Weights of a small GPT-style language model, trained from scratch on English Wikipedia: vocabulary 2048, 6168 steps.
Each number is 500 + 25 x the weight over its row's rms, rounded and kept within 0 to 999. Layers, rows and columns count from 0. Numbers have three digits each. The size before them is the row's rms in percent of the matrix's.

# layer 3 MLP up, 1024x256, rms 0.0722, rows 890-944, columns 0-127
066:534524488475480480454484483487505486495553479506523512520465521478529531483534533515564484536524502495505496513500505503497528502516475496485486493490507520483475540535494527487479500498510481520519523500545485472473487507449503487478506509518496517536477484497504504513540490501493494524508480502462500500495539460487507583505492478539500530519495493457540496445543521497479480530477
108:501514486488514504483480475471502467502538424480525509546508493456513532458532508522532487552517508477542510515469471469525523514505433504511479453491516517491494509490488516479476489480481462493540501487528511505516509473487492473521504557481493523520459490547516505513538466475493514532528499511477502498480535477470514552536466504514480528485516478490505475477555553497482471500452
104:486516498488480500464503501488484471501534485480504530523487501459541523513527517512536486560523496500515491511475518473532554488528473523515474483471497504525485517506493481447509474488497471505520509489522528501498511502471494468515512519509488537546488505506506536514534475474470504498556478539486496510466515465458497512548479494549482513503559506498513445458555487519480493526469
085:512516495500535535475525489490540506482462474507521488522467498481495467492542526442493484507455515503517513495465511458535583480523504489511557514517522505478479538527530546511490484509497454489529505528505553529508535519511501532497474548495524484490501470514514500498522505477494512479477545478452501441474512521467487511534482479527515499505488465419503478483505522494462467497481
106:508527479454489492472485460496492440478552459500498530544500508440508506460531529504515439535511496493530504504483510506542508506522454537494492474465507512470481542481512512438461498479486450511501486465538527499527476504504495485508480512513473511534495463529514506521533488478548501513518487516480539516481522467475537510542485496507490516512496486497545451506540514507476521504475
085:505517497451505502514503502473498475506533474518491502548502536481551514454531522509537471509520509490523519480479500496531501527485457498492511479478520489483506470496487537503501484508517451524508483470502522507515505533490484495490520512515474511500482497505509489506512465499504501516501507513494506515477537443463496532508501502510507508471540496509498494524614487519489487533455
103:473527494496526486456479439489488470460496445498527535511462498462542502503521519491551492561549457503511515488462445460530491521524450558531466482478497537502476509460538484465488501487513478496488489487483510505504492482443500498556468516505481513537503494511482539502519508489500503528541472539471507505499506454486518514525520449538507527502529500472550474474549516486483464519512
105:489538457503522486474462467480513475502515451483499536549498513474503516468563533490554469538508540492527505518477476465513517501495438535510497464493506500481503542472487502441473512474508433501537511476507520513521523501496476488533490534508459527519484494536517484504535471461519500517545481512476510484488526493488493531542480470509486509509541499449506482490565529488489480525478
099:512517490487502493455506455477522474491524438512486513532497528457516515502515518495504469595535487498484513493481457472499488552499472531505477464497498553541449483460499476454507489463494473505508514465510511508555510510458506495535477506504505502512512495505492546502521486438509491487557469536492504500483525462482536510516545433524508546501532486489505472498536514470457458507509
087:507525485468498495459478485480492498514532478501526511596505524457520503427522514481510472500487482499526519518458471496534522520493462519509522481490514507464506493505508538508470473505504483533518505477523512511494503478489498499487518541514449508542484479530499493480515483490471492484499503530491509507497542486459501512481479503542513509507506502485485476515548513497520461513439
098:497505491477526504480453487479488432494488472490496515526512521475539524480523502533551469536530514485508484504456455469531483479531477540498502465505513512515490513488510534450494478476495461531534516497531483532514490493532499497525501528530485486538490459515500503499537503469509519490563493526472482513486519466485526575534499456515486503511514505444510474475530516523509502509487
141:477492512457561468493502503462481440508524460493504508502482468502530524507518551515531492542524504505502509506476514510501506518531492496484484490529514485512505495513486524465492515503501503508514492503546477511491470498483497446495551533518494549495483497499504539521519491491509504514533481453503524510414576461470538547537468525518527527481509482504474493441515510507480476520440
097:462498450471526487476507476488521453504523434505550495502483517472527495478555462511523470544515487483538558516509481492474528502499476524509475473467511515528452523497513516486513487508499490510515520482535546529515485480476483486463503520512487481567482452500508487507530459485502504487498476517482536515457578491507520537464503493530511520494475485436519510500548515492506457488493
099:473537496490521505480481486488487465495521489483533489524476520458520519424561494498543480541506508495513505502491445503529518508503478530502543469498500504520489524476495538456461498497485443512520455444482527527518506512475486494546502534495488529524470535513510524502505474485487501516527503514482511513456502449490503526536493495526490473507530497449539479466546526474519506515475
106:457494495483493511495496494492459480503520426497495530516467515421524510486519514510562471509528496491483485505475475524533529489485474525528489455472532502521471500464510504482484497506534489527506491487503508534513498505499496513509502536508520534552485492514512486509527495512494497503520465534457490504477539494496506529484513477517519526510527504467532425505562504520470455516473
102:482523481496508508475470480478513462508539436503510534550510506457529505480554507511522473531544490493535517509458457481520495520524463541501477465491503527475483518466497494438468536458508462490545494484557510499513491506516489496505489542524490529543493496512499514507513484487492515507531467497486493506490527489489512516534477500530493513510530481466517468493564521497469467520436
107:477527489488501509484486462498486428465556462482520501505480506435520506476515500495520490572533493489555496490535504448547515515491467497510474477450498512492490551461507493486499497497514478501505509473531512524511521496500497503544519505511471515545512503491537538504528501485497514493524460513461515506487510483476508518526497477502502522515532520504539491507536511474494425514497
101:513475508499510478489505517506524478504517489502493480559466492461552507451499500473509457487513521508512496500498472510510537517490465523495539505497525486499512495532493524480486517494513475510512505487518531514535499544496493517489471517524491501539489536495484470506542489486465491495509458535459521515477529484489475538526532547492489505480472464418488481540559480513442508506508
110:497527487489509499476479485494502507506527472468512515522499521436502511464534498526532452511508514483537518507463492463516513507490473518508517461485510491516503550485504510465473509482517490480534484490479503509505516513498498493499510550485500544533471507524483518507569473472514504510508478476475503453467493483487474551538475442534495512520535465483547479492535511477503474520484
093:465506505513505496499480490472514462491531480494502547515482550446516506494526492495525488563573518494504494501488484478503459497466482552497433464495499557479482454471539511465478516489498492504530521499513503509547444474504499495527512521526500541534478483527502515506516492470511501499559533516482471515507521485503514497565501484507517518510489503520517505518518513515456486529467
093:499503465527493480443518464484506476484539432493499517518485471492536508458525508457513491510542488493546498515503460472505505517494485501537504460484505507510456548508512539453498517482481489493511512476516532513506461519477480479482526546524478494567487457516493508487533468492488494504508469495463510513466545489473484558519499492546527528488516506466521476487558536492502486498497
092:481514495497503500485495467469490458496552488488522507522478527466511536461557505488532482543513510486526535491461473494558505510493459511532493471475536506491481511478483520460474500480466421508542491430528510509496478484521514503519500542503469527516473529551495495519530484470483513519515504500478486477494540461499528522513490482540512510499545494458499481477552535494500463497458
086:474502525467540496500497495462462452495561465514487496500461499470549490503502565516512483551505470510529530487483505486505518520521492523501489485482496508485488483464495521460478484482490457546532531468483517509506508540474500463522513559460499538494486508495522529505508500507492500490536502504489486515447497422491516510510482491548527492483527497504499476511514507471472502515464
083:499551480484493494484507458507481493496545494483527491532516503455508510438582489483498458529507480493507498506514463471509511502501464529502514480468506500483490564470507535479453541500478472505500485470506565522517501501497495491522493518511468504527473512513506505519511495462509508510511484525487517489492519473491550524551498514529514507486498507501497475511557520462494474521480
109:497525470487525480459479499484527468459526454497515539542499521461538516495554488498545468548506484495523517497473448503545518511519440489536475471473507544474485525482509508442486489492492425502506512477503510479510487498489479479505481543520502537525501473512537503493524473480472507513545503477491465491495520469477488528525476462532524541495520497502514496502538537507481488505470
091:481517464515498518432528465522511484500557519500473492490437563484517494451566452529480502518508461507574493507503461499520527483517506515505531500505496505533522494480486522473469492530464517473516516457475514536496512529466486490496480496495500496568497519488487489494499486492511502490522485492473519510520536459481497486457475516535517522500504533480486490528530493500517474496491
107:486538465496538463492507407481530462505524509498509543499516546479523515489539459465484466558540496488549508496505472494484521494482464525518470494539511497492500469493540489508500494500460489508516473481488519526520507503549496495507492500460470510560487543496497486505482501478527497521516518479493492530494562444528537483485474512539493532477490507528527504525519510512469495510514
131:521528497531504476432471455433474485518523497495562479487511511508488519478541473495507484571510511509500528512479479470499486522444498509514500480520504483495480477519538572503513530490504494485502485460489487486521494510505508538492518492455512460518472465506472448483507505475506511500520469494497540519467542491489537508468466550518506493480494505462538533465515521530487511509487
125:507515486473559490469485464471505491513529462483515507526510469480535512456516522499534495526530520492533505499528491493519557494548468525499520481482513514492507526509483548479483509504495498498515493492512506505490492509544499496481563534490482521515480469507497522516514476492481506539534470532477508495488525482505507552501418496531500504488494440507507485470522527504513479517472
114:492515556497509526480472516500462504532504478470516524509506469487475504506506481495517522487503517477550471505497498512550533509482522491456540496494493533503466508466442540512482537531503499489561516483485519514507501494517492535413537539476517532493437527524454482494490455490500511459497477529539494481480515527501471531507497523486464492499521491454432474528514502491521523537488
100:492504478508518512477502469473505470499519475501529537542489504444543512470564503517545468526522509498534491498488497504509519512514445512514471472461503496467513520480481512460465524468523464507540497496532506499516483490494490464529504526525471519531484493535502496499519485459505493517511485503472481520484557500477528531517451504542526498512526495484508497493557533508495477518485
109:500494462528509499452503495523517480499506510506528519475468509463544522499532483497524505536561469514473497500512486491526489488482492538519446473462489507520479525534564485491521518466538495465491455464504511493493452514509497534435476486496523501543488488488521469479507492478485494521528429473498494544509529464494531481470457530532488518490547519466563477448507504548499490505528
110:470513496511480483487496493470504491503528455496553540487493509497508495499513489496533490537518511493507502505487489467508523490493489507498489465488498513519438497443503524493526518486501471514486516485482541500536502488469504454505536510517465483522487521506517538498535490441480483518540479514491469489432520483470539522548531480516504543496531491480546448485541504523527502520504
093:457543445478505441479487467499516463504544467500502495500483534448512523503533486525522453581543526487513490493504469454521503497469473556501503466490490504496465493468491503451466486480554489486511499443513501509519488502467509464526507510539488492534496481502513465497513491463546498467529483522479485529491544453496491517478498501512485512500519516543522477501534525506494493507461
100:513496487495521450497488523467469506521531457502507517491505516470566522453534467516517494523492516506513519500488510525506475502496501501466504486508517500540521487518476526488510475467527508520505463498528470481494475515476497455487563519541491558514475494487533507506528498500508493478513463486515511539462552451479503525497499527525530543499508481497481501453532510475530487506443
087:488538486473506493494501493479494464527545477484518513536490476502497500462538515497538500520520497490531497518485494513526540524512464526511517492497510497519481512508489552505501464526489502506529521479521499520491493492469491506488503552482458528518488470497463447504515480491485498498479472518492511495426523477479516509480451506529461513502498493499507497501556496518509483508438
092:492486500504517497511489495472525448502525467489509513516496506410531507475532542482528472545513499509505537497497485471502534516514473501505459484483504527472446526455518486470495502495480460507506511513525549513550500505478496477521501559532501535484508477501484503513498464450521493504519521516490493504445515488475518536548496461521530517521500506487479503495546506500457481524501
094:506514508439528493476504490488497447497538504503512501525494531482527519477558501499522467520494506483508536513485500519519507510515478511498533487471509517458472489492492519473489509509522471529517533495518542499515473499486491478497505508490475498528486497498503468514523495466527506508497497528490525502490538486476523543505508521526494490480487502500490479554593505520457488517444
102:493489455516527497480483496484512462510513469496535547522466531426509495480536475491527495536557495491527523508461470452514503516484478498519471472514521499500514452483520538488470495496487485498506496510514523536549486500521508495469473528478501485523491502505532474500543483487494509513546515477462508522505553455478548505518438519529509524509520461441547464504541508538508486487471
097:465502471481494464472483469475507469492542447475511535519496484439544524484533515509554488553523491488542525494493482490520518503528436525493516434486516516492517521481505519477494504484492461485524503467517490500514489487501498496506496536532528520517457488551510508504525461463484500504503483505476511506465545464468511529517476476532509534498498478464515480479554516517470500500467
086:494490511540540520495502503494509495512492514493519503518487497521488497465476576524530508519539508490541493512446490473530496502522502474517510487537502479503478491500527553497515469496485492487568516444485465516500507509503491512500513542487535501512474468508481481482518473519515515481503494489500511457470524506513487522498426509484495485507458463451483486470495482494486551513493
099:490490473469542505503524493509531456510522467495481492503493508498541500454522528481514470518505527495512547500470483497505541536497474506517511480489508483478512490509509519494473513531516489504510504507516530504504500511500494486511504517508450519520498475497524462521502486482513496506497493484469542498469563500453553550501479486536526504490496480472485479539564500501471460509489
106:482508493511513495471485476486483439498520461502546532526483504489508516472522510514539498511498497501513573500479483492491530525486473511530509485496506494496501493513526519496497502515516480511529520470519520524491472492473490504486517521520462529578477483513502476505492487489469496511493490498511534502490548484481558529497499528519519512480523458499483489527561508487457467506473
101:500522495472516483451510448482514475471531454487516538524513481490538518483518487481567485563525497484531513505476465466508541518493465510519495474498495537486467521488522528451498512487470462501518523469513520532501489500487479477480489527518493499528453457520501526493493487464485509497523471510460511506498514482435499545531479494547509551488532503483521496477560514503492506516459
087:492514486529555501437498477472504471502506443496505534516489501473529507520549517502530481537532497485512507505448464496508497485525446529512521484479513522502490525492513518463493502486496490504527531485523513502486472493499492504489481530510485512522476445522481511497555476482509488497507462488484492517474539487505500523504486481539496530509506501459492483462562528480486451520498
129:488487494509532462464488514514524506515507486464536498475474522433543456526529464529496489524509516495488546504495491491505485456470497539527539479487513500525532510518498466486480489472523485470512476490491509545509527533509504492480479521532516501522500482470581497504518489468504499490541534454509500524486509480463481489467498472522530491515510506446533477490517492523495499487511
115:499492519461490479477499486507536452494535439506493493521465506435553499513523518521506477539531488508523501498507493494522574516505465555490540464472515516488473508482525467485487503476506465507488473489514554533526512505472497489517477509531516530522512489501528504497526492478466488516539478516465483511470513476459474506518501515537533530489523477503511490496578492505437484512479
105:496508511493530506484502473477519458499517480505540520545480518448549480504510500509512467509529490505497535499489464457545502503480475512519527472468501511484465536518515491425535498472534459515502482476540475516516489508489492533543502524545490529544510486509526521492528497484484508542523477519499518487490488471496485514537511471515514477510513487456510493452542504474506506494495
104:499516481489486510497463501498480491490518490507516489504490521466501511504519511498519504547500495490505508486488480483555501530511477521491466474440519509487476529484524476484502508513484488497501531505507547522523504482519494514509490531518504494502490498504500510513572484459516495504513497505502505490515555452462532523530504434513502496497514472470489485508590523479494466526434
093:475501488509525506463475472454496450486525465460547556532491494453520532507522543484554497567531520496539524483502468470501542522494462516539456483437493525493487542472471493472480506477493437488533504483536512499569503488482493487525508542506485542505500466508480543506530486464506500514496500519473504480454502463484522536531470472528513513511522493519510481472529531473492468513485
105:473538473500541481436462487481510505499532475465511520540496515481508525440542481509551463530506528494568489509480477479514549494506478555495495465488505503510498548498488535434458498496485486494531491479496496485511524489497495507490501543482484550524455500501501513506526466487526504516513506536479486457489496508505493561534503456521483494513485482472518496502553546482493498528488
098:508523489468511471457499490457478463520556492506510504507511539468541505509566496477516481544531520491502505509486494458554464506474457527483476451492496530488459489476512509467470499488517454473526463489530478493515492538507502499542522516520500525527491495531505476505518491496492526497514463520473504523504511439521516509505504490512482514507497528469537468482529518490482466518433
107:470518489499515489475499465487518456503541469491547548531469512445531507471540519487530457544557506494541538507458491472540514504496447520513498476471522520486480522471513492441488517476510437488500494474504517512506483509512501480511481529544510492538492492531494518519526475456510496506531477539478503511479520475493521514542479491520501527521522505469546447489557503490471478496481
087:517528492482526511490509481481507471498524450501499543565474469470506510490501546488534499543515511497522533487479455449555554514539458483507486483477528497478496509497523538505515479507513441513496507484498519516517482515505492490492482534496471520494470444532491488503533458467513497523493484492499500471442530488503533535524478479521488517508521482467506482497542502487465500499488
068:481486492438489458496487443512460486524514492516504480518502504498490501453486514514515512506497503481503522485486481523525493498468482523590505496495500463500501505486518509508546504518510507493470504489480524497468512476489501502499482503503456506515502494529510487528509495532493481509492523509441425508485490476455510510517472524531493486526491488536479422478506509541499533531511
# layer 3 MLP down (transposed), 1024x256, rms 0.0531, rows 890-943, columns 0-127
068:506525487504491489467483479496501511488515514498531518488481477521505502495527533522541492528522536529487531488500505497474520479498509515488522555483491484471491523501474499528485534556514504507491541494530516493488461501513411478492509480529509475506503512494487487516475501501510458504508499506521506521474558493513509528510524515569503544508507481469517479465431523497473513535483
067:476519483480479480518478491442501457503501494502460498517487479510508510429486503511493508508477457504547478510508455513527498520490503484523498515476482537491502492466486511463447527447509477529477514455496516535501513498452506469436491528480442532487517489493532476531500460502543517495493517503476494501554493461475486526535493487473473545524555502482484501607522516500489503494499
114:483473519485521457467490489524528507494481453479558527489497485507486543484494480507447525480468481493502514508520496510530510524488484475504529534517492464494483516514454469568511480538497518521482460478529487528530497481510481499524501554467491544504535467501492501514475473521477522502487513534467469490514482512530514528528468519500485499493503454480497504505498452502500521472504
052:514532507473485470512464482482464478495494531507485490449530469500492500484508535516528484488468485499513525502509515469487537483489490541485521539505453494495500494484482526486493517497518483479470464465484515502518490517506488512500538507502466482487481533556526492487457499489472503525538543473522507448502496497527505483524480487514484477499471469486544550482533469508528525507471
108:512506420479512465524460534506491488497482442504496523499490533507482498521475516496458524521452510498524465489536482470507523506488480497497483487523469459501527499501520467525492490499468478505545513470551486505529465499540510504512479506513522475535495506503504503499543462493491506552509522472493446489521497499528473506477475481499495493518513541520492536477514538460481499499511
081:485513448507534482529506534527523507486478512528478508510515518539514495474506486474496499521543518535488479480484484521478514515497474505495474517507482478474491481503502461512475517512495489518467518453487527484504476538518455471503522483505478492517490497483504434490489498528498484499521503478492470497462521478482497528492519503486508511479523513531427518475544501498472483543486
106:445526540497506531497478522503503456482535505526506472486498496479469492497480480480506508559489466528474485482485488484538530506523527550536524472495499501505483504502495505518575478535522464496513483517457486485507528494473506499546476478501549519549490532517468505488497519494467525529514453532491517473527487506510489522475555485473513516486532468508495474505538490489504514471520
063:483509493451507461516533508521507477499557470500501503439453475509536470514513479483552495503518526482522519500478487543508500550478459526513515504536490535515506490499525523463447489528512496531488514441498515508474462490472493465497462526470547525505490484511480499506512487479477516489527521478491492509476524490495496539520533488550526518491516501520527512548487498505504478510474
104:486515516535510511468506522500525467481509496496516496478496518533471470497466450461516508517490512476527501494502460450551502513507480513507528466469497512497459497476507514486507536515489428522500520518481562524521447490492510483534543529505520495521465493557466502486500532517492518539518440517449509473502545519477436529486539523459514535505510501517490490499517493472493471479494
085:521529481501521479492528535516513479493510505536499493491505483513511494467493518487517461491522480551493514525494484504472507522502478495493476507497503483441495494481484481504467556506489469506503526502549529505538485498503442455491499503483495492512526459468553435463508518493516476522549495498503476523484555501475517502484488502490517501530522500477498518468512514479471510544439
108:498527514501558525490554517521549487467521472492531523472455492500481503505507426466496483502504548475541493493459504488497531460516469482505498492495535523454536439466469497469508523516501503495511478499553476527496495471469518500499492498508516542488487530529498472507550494484441536548487526456476500514503549502523495514496475488468490508498534477497567536481498515486473464514480
085:505515502483556478458519514477495501524524493468494500480515505516523521485487528461523476512503509515501517512477504496518545552499507514488480498482473545520542482530484512454507537513492522484475494500507435507510480481504464426502531529527486472472504493499509509525506535480497519510532510466533487489469511504525515564524479484547530505495536494513478492475360513509502483513488
092:470491501487502496533472467494530417528525469485484526508493504493494485511443503470543490501499489488544509479517495500554508489476531516511509494489514515528451510502487565502546508547459453503507575490504473530524482498465515491457507507498492522517496477481492493502519445473506480487481481503515500476508522515504501513501463473485534514496499482491474547519512499547531545498524
110:484522489483517522479464504561513510463519520517512511488489471524496492553483454447514464542498477513518524482494468512463531535508463485511502538522487534499560525461488521502454514495462495522515478464520504512511527522439502477512484517546535554511506519503505496494537522522477531528507500475483516500496483469540495473495497467514460454524449452489504498474527509494508518502499
133:530518498531469420482501565472510543523485496499506508502500514559480532470477449476520480526483490515504446484497510512510476517481491476475526522525507489454492547461507487526479523482462502516480486487503514518499518553466507450516488529489505487485498520479502477463535531507490536476466495524535490486474509510502498516489472483445515494501480518505468519491498463473477473497495
077:521513477484481497497484494490495483491534472503515502514523495479423466475522513477463519542506473487536514509524506521548527507512479519506519476528479503502466531517490481482531499549484492496480549503484462496547528524497516484483494474528521487506467496499446514520487505508436508548513521518537507456506471482539514519495492497490509520496503521465485502505500508444502521469517
118:493495519493498530501457500478529469504510456515546522501487516497444493517504494475527494526485476505507486496486484491516563505488464500491522516486525459503489491468488527459542527535463442490526490508467517493490470526467490462539494494532522529551505498536485527485576502510514487514521527527484521475540529498516505506509527452538500485523472449461475532489527526489493483493483
096:495516516544491485483448519493500505450505524496528477483498510520522490540460527512489500506552457512477496526471448525497470523499485524491484500502506510497437483478470524469467489510523477479509541504501502487512498496520492526511516490455557447454509500474447521480503514487490473488469506492484521523510546462476447551499470522469483534481494485455508467457516498439531543475504
127:543483500496495545460508494529498516488499507482472512506487506503524510551471489475548517491460479529535522476487503510484516463545528479497474507445470501514471533518525554528466505480494511563490503453500519490480479489485507544494492487499482542537476458479531483486483527489501514488552500458507512516505479490492501473476482474533494512516509500511498500497513476513489517503518
108:487522515483505479499523520490535473510526466559508462486501494475500489484515506480531474474528549495484524511492473479594501497503512517527489476479511487454495509459493521513508514501486429487524493505489521506529454502484505530529494477461471521497476486562505515497539475513534477542505523519458498509552528426500534486506468485505488521522560490469530519465525509494492520504519
086:461469501456530505486482534448465476509482517465501499486491532536487462491490536489521489498519440497498537499503504485489509532486563471525481524527477532496478467503503544481478499503526529465515528474512476505509500488456577456508484514486466517491501462439506463494482488524502508446491516512523494533499484493494504479543522485534513532486513497497530521527499497485520461459526
074:469520485493538483484481525474531458515531472524518544523514534517465530502529499503592486555465492506479534490533493521542534500496492509473520494502518541475494513488519507480493533474539431499478515462497497513478441485477508484516504500519500528479483520509498473509452511477483524546531506505516515487523536491531521510518477489517531485501501477473460496508516523464479526490451
056:500443522480496511560552461500480508525526489504499492459495522473518504472461490498483459500478444510493483485508533465510498551506535503511476497520493510512538511466515508476508496526518514528484554470469499520511496499482503469463470527483530527473509508462500498527540529511496466506480455515486529516464497468460518490491508509457518481499513516486544493490495497515470533507513
078:489526465495491492462494517481520485532487503527512544486495489498498513510485487500532421573511469501512540514497510510476538538518461511514514485484461518514520492475503496475464512526479462495473507447497503519520496491448491483478510519536500528525527471545453480471553505508481528492518459504488465528531511484550484495518491448492462473541506477499502502496549518505516516484466
114:455474551464477535490487552459495459496508480484479502515489511526526500487497471493491502543516506480500478487544461431455483528464438517508521508510497506522463518461513553481493505506499547512497514504521459500527544537519524530456490489516483474507479491529493498500522470514517504469523515518516478511537528515478509468494543482491489458502505471496528510514502482498482457482484
066:505529513493537524525487428529450494511455536519513477476518547479494530484545484482482540517483502516505471560503524518515492513515530454483475553524465513492505505497542499534495525510497510486506530538477556518485502513512470498523482538452456464486525491490516497476507504459495483476489519486512521507504513490466501489510534523503461493512505485516518498532492509514481476518485
082:464499517502540524511497518516528501492541508514499465484511482531544494508551468551485473487473492500498479542458444484481514501489547524497507521519505505512470514456492471511506472487491514555491453498521573504513504521471492453578507523480464514507563483449568503499489492508526488464516505491513552523488509499510473500443484469489491485495489503521524523531502504508512521534491
098:523529505484504484482474460476532496502475527531531487519470519532482491505476526457479504493492482491491529505536506534462453459475534509561507507458513487503447515507499460513458488514545515469495456520508485476480506483498504463472544433468495530515486444482463519507534513528532520498489471467478520514516485466475495507464480486501497502501443489504499456492517537510508505486521
100:510471507518500507500479486483480436481488484504531496507517477535459511428525483513507521509488444525488494508503471511530512529496467474492513565510498505468499536462480486551489539497462479530515498527494522498486484529512503514479417508500482488480492502473480492474534473531522495538509529463532489484540484496480496504513486498521449558493496521458488517501546504482491530508476
074:446517530484474496491482470500511531513502485489521481484505489487514494476525462435481490530470489496477528518510483478518507512486488502501544527498507560484511462499503519484466507439506506492485476473491470527493503481499513478504524499496521509560550518528467516517523536486472485489501542542468504484526463485526470483484528483481499488513491511504491480485525565486535442493513
071:455529501486493518499492516486522492488499479518517506515430515548510491501488464513495481542501519504530476514478482514512512506478449488509519504493475503503505479476535498501510482504508513446510454452523461472506468488499528492485504515530497544521503481486488504465474492558528509527465544463527518498499470522532505447494501475513477551515510515477447542518509513496516460525515
076:521511539503531495524499549480501491536511501507496497456500483496490486481535532495468518550480517522445508504500531486511489498431542472497451494495489485492460484494562503522479524515499513464474472480519520454482494490506498493489524431477520506509514442531488519485537519424503501476507479488447525500467509510480502493484511488487478496507502490452514516503530500514497487517516
118:522474477483489467510501527496473507507509525490490494497491507540490506522562499538538505509504510562563498494507485521495486492485522511543542483483461558535531508466533467487519499439493459519481471497512522518537529512478503514489460510535493535493509467528536505530470497522501496460561505546524507508513489496446437456475533507435487474496500506551522453470505481506505466514494
098:485530472519536525480481465526518505498523474495503484474517531495534506474460458453532472493502512503531529498476495520486521506498502493485573484489499518462541513500486496500505517513475437505513504550510508519568518532435500513508515552547523530476480495508515455515559488508526478542487519497512481494513504458516491487481461500494489476538526484508519488541538474509442548531475
084:503505522526518527535479521492540540472471502518486477483518506501505479524456502509507483482527522516530503516494474524471506538542533509475518525531510501545513491523473442536505530499513500553510526499520512564543510479478458496474502500508499511447524529493525489523454525473495467507533499478500497485478500505508491539534523503508512500475518507488457459475455451546453474543482
084:475492528486513507480507505510505461490479484507532494518475465539461513461499512503519498508505505533507498518490480506470499503492514504466497548497489511476499492501443498544467546536478481536517526484527540521513509543518430485497506513510509524479490497485472452471548481507532488500507475485506488483460547495467546514477483528517479538506534506494477495477494467490481504543451
092:493507490500515505463484513452533505503508462532537490496527496528501460510518473491526464510463502531528520519504458503514493514519465521511510525522496467526513514494550497480530478487516465508488491485512559526516471525483464514551482523529497479545513499494452496466498487490491476536537472455500487508523552458494522513481538457513491495500490479491514564516544491516486475514475
090:512512458513494488456516488490517495489483476534498494469492503519507525505484539509498434542507495506490500523490483466498482523500497488481468544495504478477516493489481475513447498512516477521448536497519540519509515506507429485487522456502498476510541462482506447481486503506526462505522506457521477496475494496532487510514476488466493504521520485519469507473537497485482511529471
106:475529527480534529505491474486496495481503496528520481534477525500499547545475464501546515521470552505530497499509520517537535483470494468542481468476500504493464532528496540506515522521530530461546492472456459495523482522495489510506460464488483513526494504499493484503476485505504504545515521483449456479506500502501525509508515486534518533488490511494521536477513496568522506507511
060:504486481508482495468492497493500453493526500506494540494510495544484510525493494522472468520507489498476521515532485497504525537471532470476480508534461507486471529487491501490461450485498494505478499459520509503493482535540553519559499514542377467552504491503461488491483498522469530505538497484521518507480465489542457495524506511493475513493459475464525504521483509526505493463533
052:464484499506481443530514497539510531502508488491499539469518456527499503515532489498502458507478532475510481501544517484486508508471516509500475533484452466507515487540463493493525481486537507469512527537495518550519489450534492480537468499553502479497488534491516534470501525532485451505554478488456516502557445474482495512523495477512514491534543516496511452523542529524481526474550
092:483520453492522500500513509501505465507489493514516503491488513568499513463456528483520483507519492537504487507489487476480522532498508489491494545519520495477521504492511463498457544496494462532488513475521522519519476552476464498514494496465508505497533459477491461509463487524542459493470518486514468495461511485524523558513482499536514532504513464480453487497516505459490481503502
101:523476502505538492515525528470515473480498527508503505494497512565459520495457528511498466504517479510505508531518479517517522521553492500503482525516513463468483490482542503496496538518533461506499490529546511505536493508511470471492509504472525503504517454458529448485480527494549470488539508497480475496485519474524503537533477492479500528482500449480491535490504503484483529495454
110:505480536508530500477475478510462484478495477486484535480512483537525535513464517537465510500542436451519530473506459482496477541477515494506540541512554594514509511473517490492471486487550524508504528496543456520491436517517501508472454512504462530516548494472478489518532467553515511482529509473527491540538501511485518504539500523536509510446472449509482501522512499523510504477489
074:484536509511496501521506545475514448459473539504487497492504500548516500482501474547497487508513494478503545494551477540508453497521509512538500519492498510474509523516485532454515478543477502484512532435527489473533527468475597485569492505459507454528496535487465479512465505555496556528497503510483468482457498490504488481472519511472517518497531483506521481486483509494462507486531
100:529524499489579506497511533504500491527478532460519449479510452540528477483514455503473514519544510501492508493540499553505495512447485472557508468469504493508492522517494493524474466455535485448487456464507517476493523508484507508533489448536486510477509496499505478497521464537465522510550464482478485517526497469440508519503494512462522529528485452530485504500527484531468468470530
125:510503511474473465458475538538530543548505504506493536456507488525512489483511477507480531507492495506508523483510495484485510496504432527473562480522521491522540507483499483519503514513477477529482509511501468527562511484448475507520513492502494504495461486542437467476540483521518446503478476499496488514489490515508481517497542523487497493532497506508487522480507507509476470502488
108:510532508506536538505465486539525524504497477488500481498424493510492484502498498484509470565520501503506484506516480519508531521482502511432488470518476509494531502466441496471487531531497506513499492535517486524515497512519500483465520489536507472577499476488535472532475506498464526556549478492505485471509542514551552540474492503497487477506521533462479516486514486521508491516500
144:488505489510520508472507479498484507548490457500501492482500542528480506500498487501526477529506483477486475521504492481482502496491486513486483507493493503490542520472507473465495499488478465561475547510540559520531496488507460458480493486509500425488523490525481472468509504462498487468532499471520486527513517518536494474524495497473515497548520521476448524544495482464461505497494
087:473515527464532490495492472478498469475494435511534501480488503462521500454508496487544528539513506480512587493505458505567520536501503570498525466538498502511460531458492511502488515532530464501523463507453517537502507514500508517526482503497511538542499473498506541514511483555503516505497491517475533442504506496483521519518520492485498526495510468485528463515509504482494493490470
133:546513505478489500458545474535545508480492494490479505484466463466492519514495463499527505555514495489532496475467490523442513486558498555531525514468500524518546508506497585521444507482479553506493467461505513495480487493487513530496513494511498482534469458495466507521489504515444521524510514476460477529528490503516475466480501493527498510479478491489508532524525478487509506488515
108:465515478498526489490524473478530470482515509527494484472469487497514487497475459478495488535499501515504478521485507494536486469509468478481514463484498510495538471472504543466496513536476454494540507517523486508507463493508505527508536496499493486526478534552500496492505467430483513553507488481459493484533496470545499477480479498493493513546560572518527476444498509491493520510510
103:521482459495509480518455514475515531492467470499532492482505512505443471532514522519484539505464508505501518505522531471496533473512504513508522480555491471514562477514530448543519507523486515501528505514503465483513487514547504521549474501485537459496474515516497520510467487492468516532528535480511531478504483516507486505458493477512506496510479533449516520481501547442469482486523
098:482542539502499464463508489509491475514513495550493461532545501519509505483495486487523465460503477503559551517493455480498443496507513480516506524491483492434471514497501512514444503531457490543492556504534517507483550502482497513510474497445510524497524484506488503490480496523536490474521497482483535508461508444514489473503480488469498545519503489480496478519511484513434503519450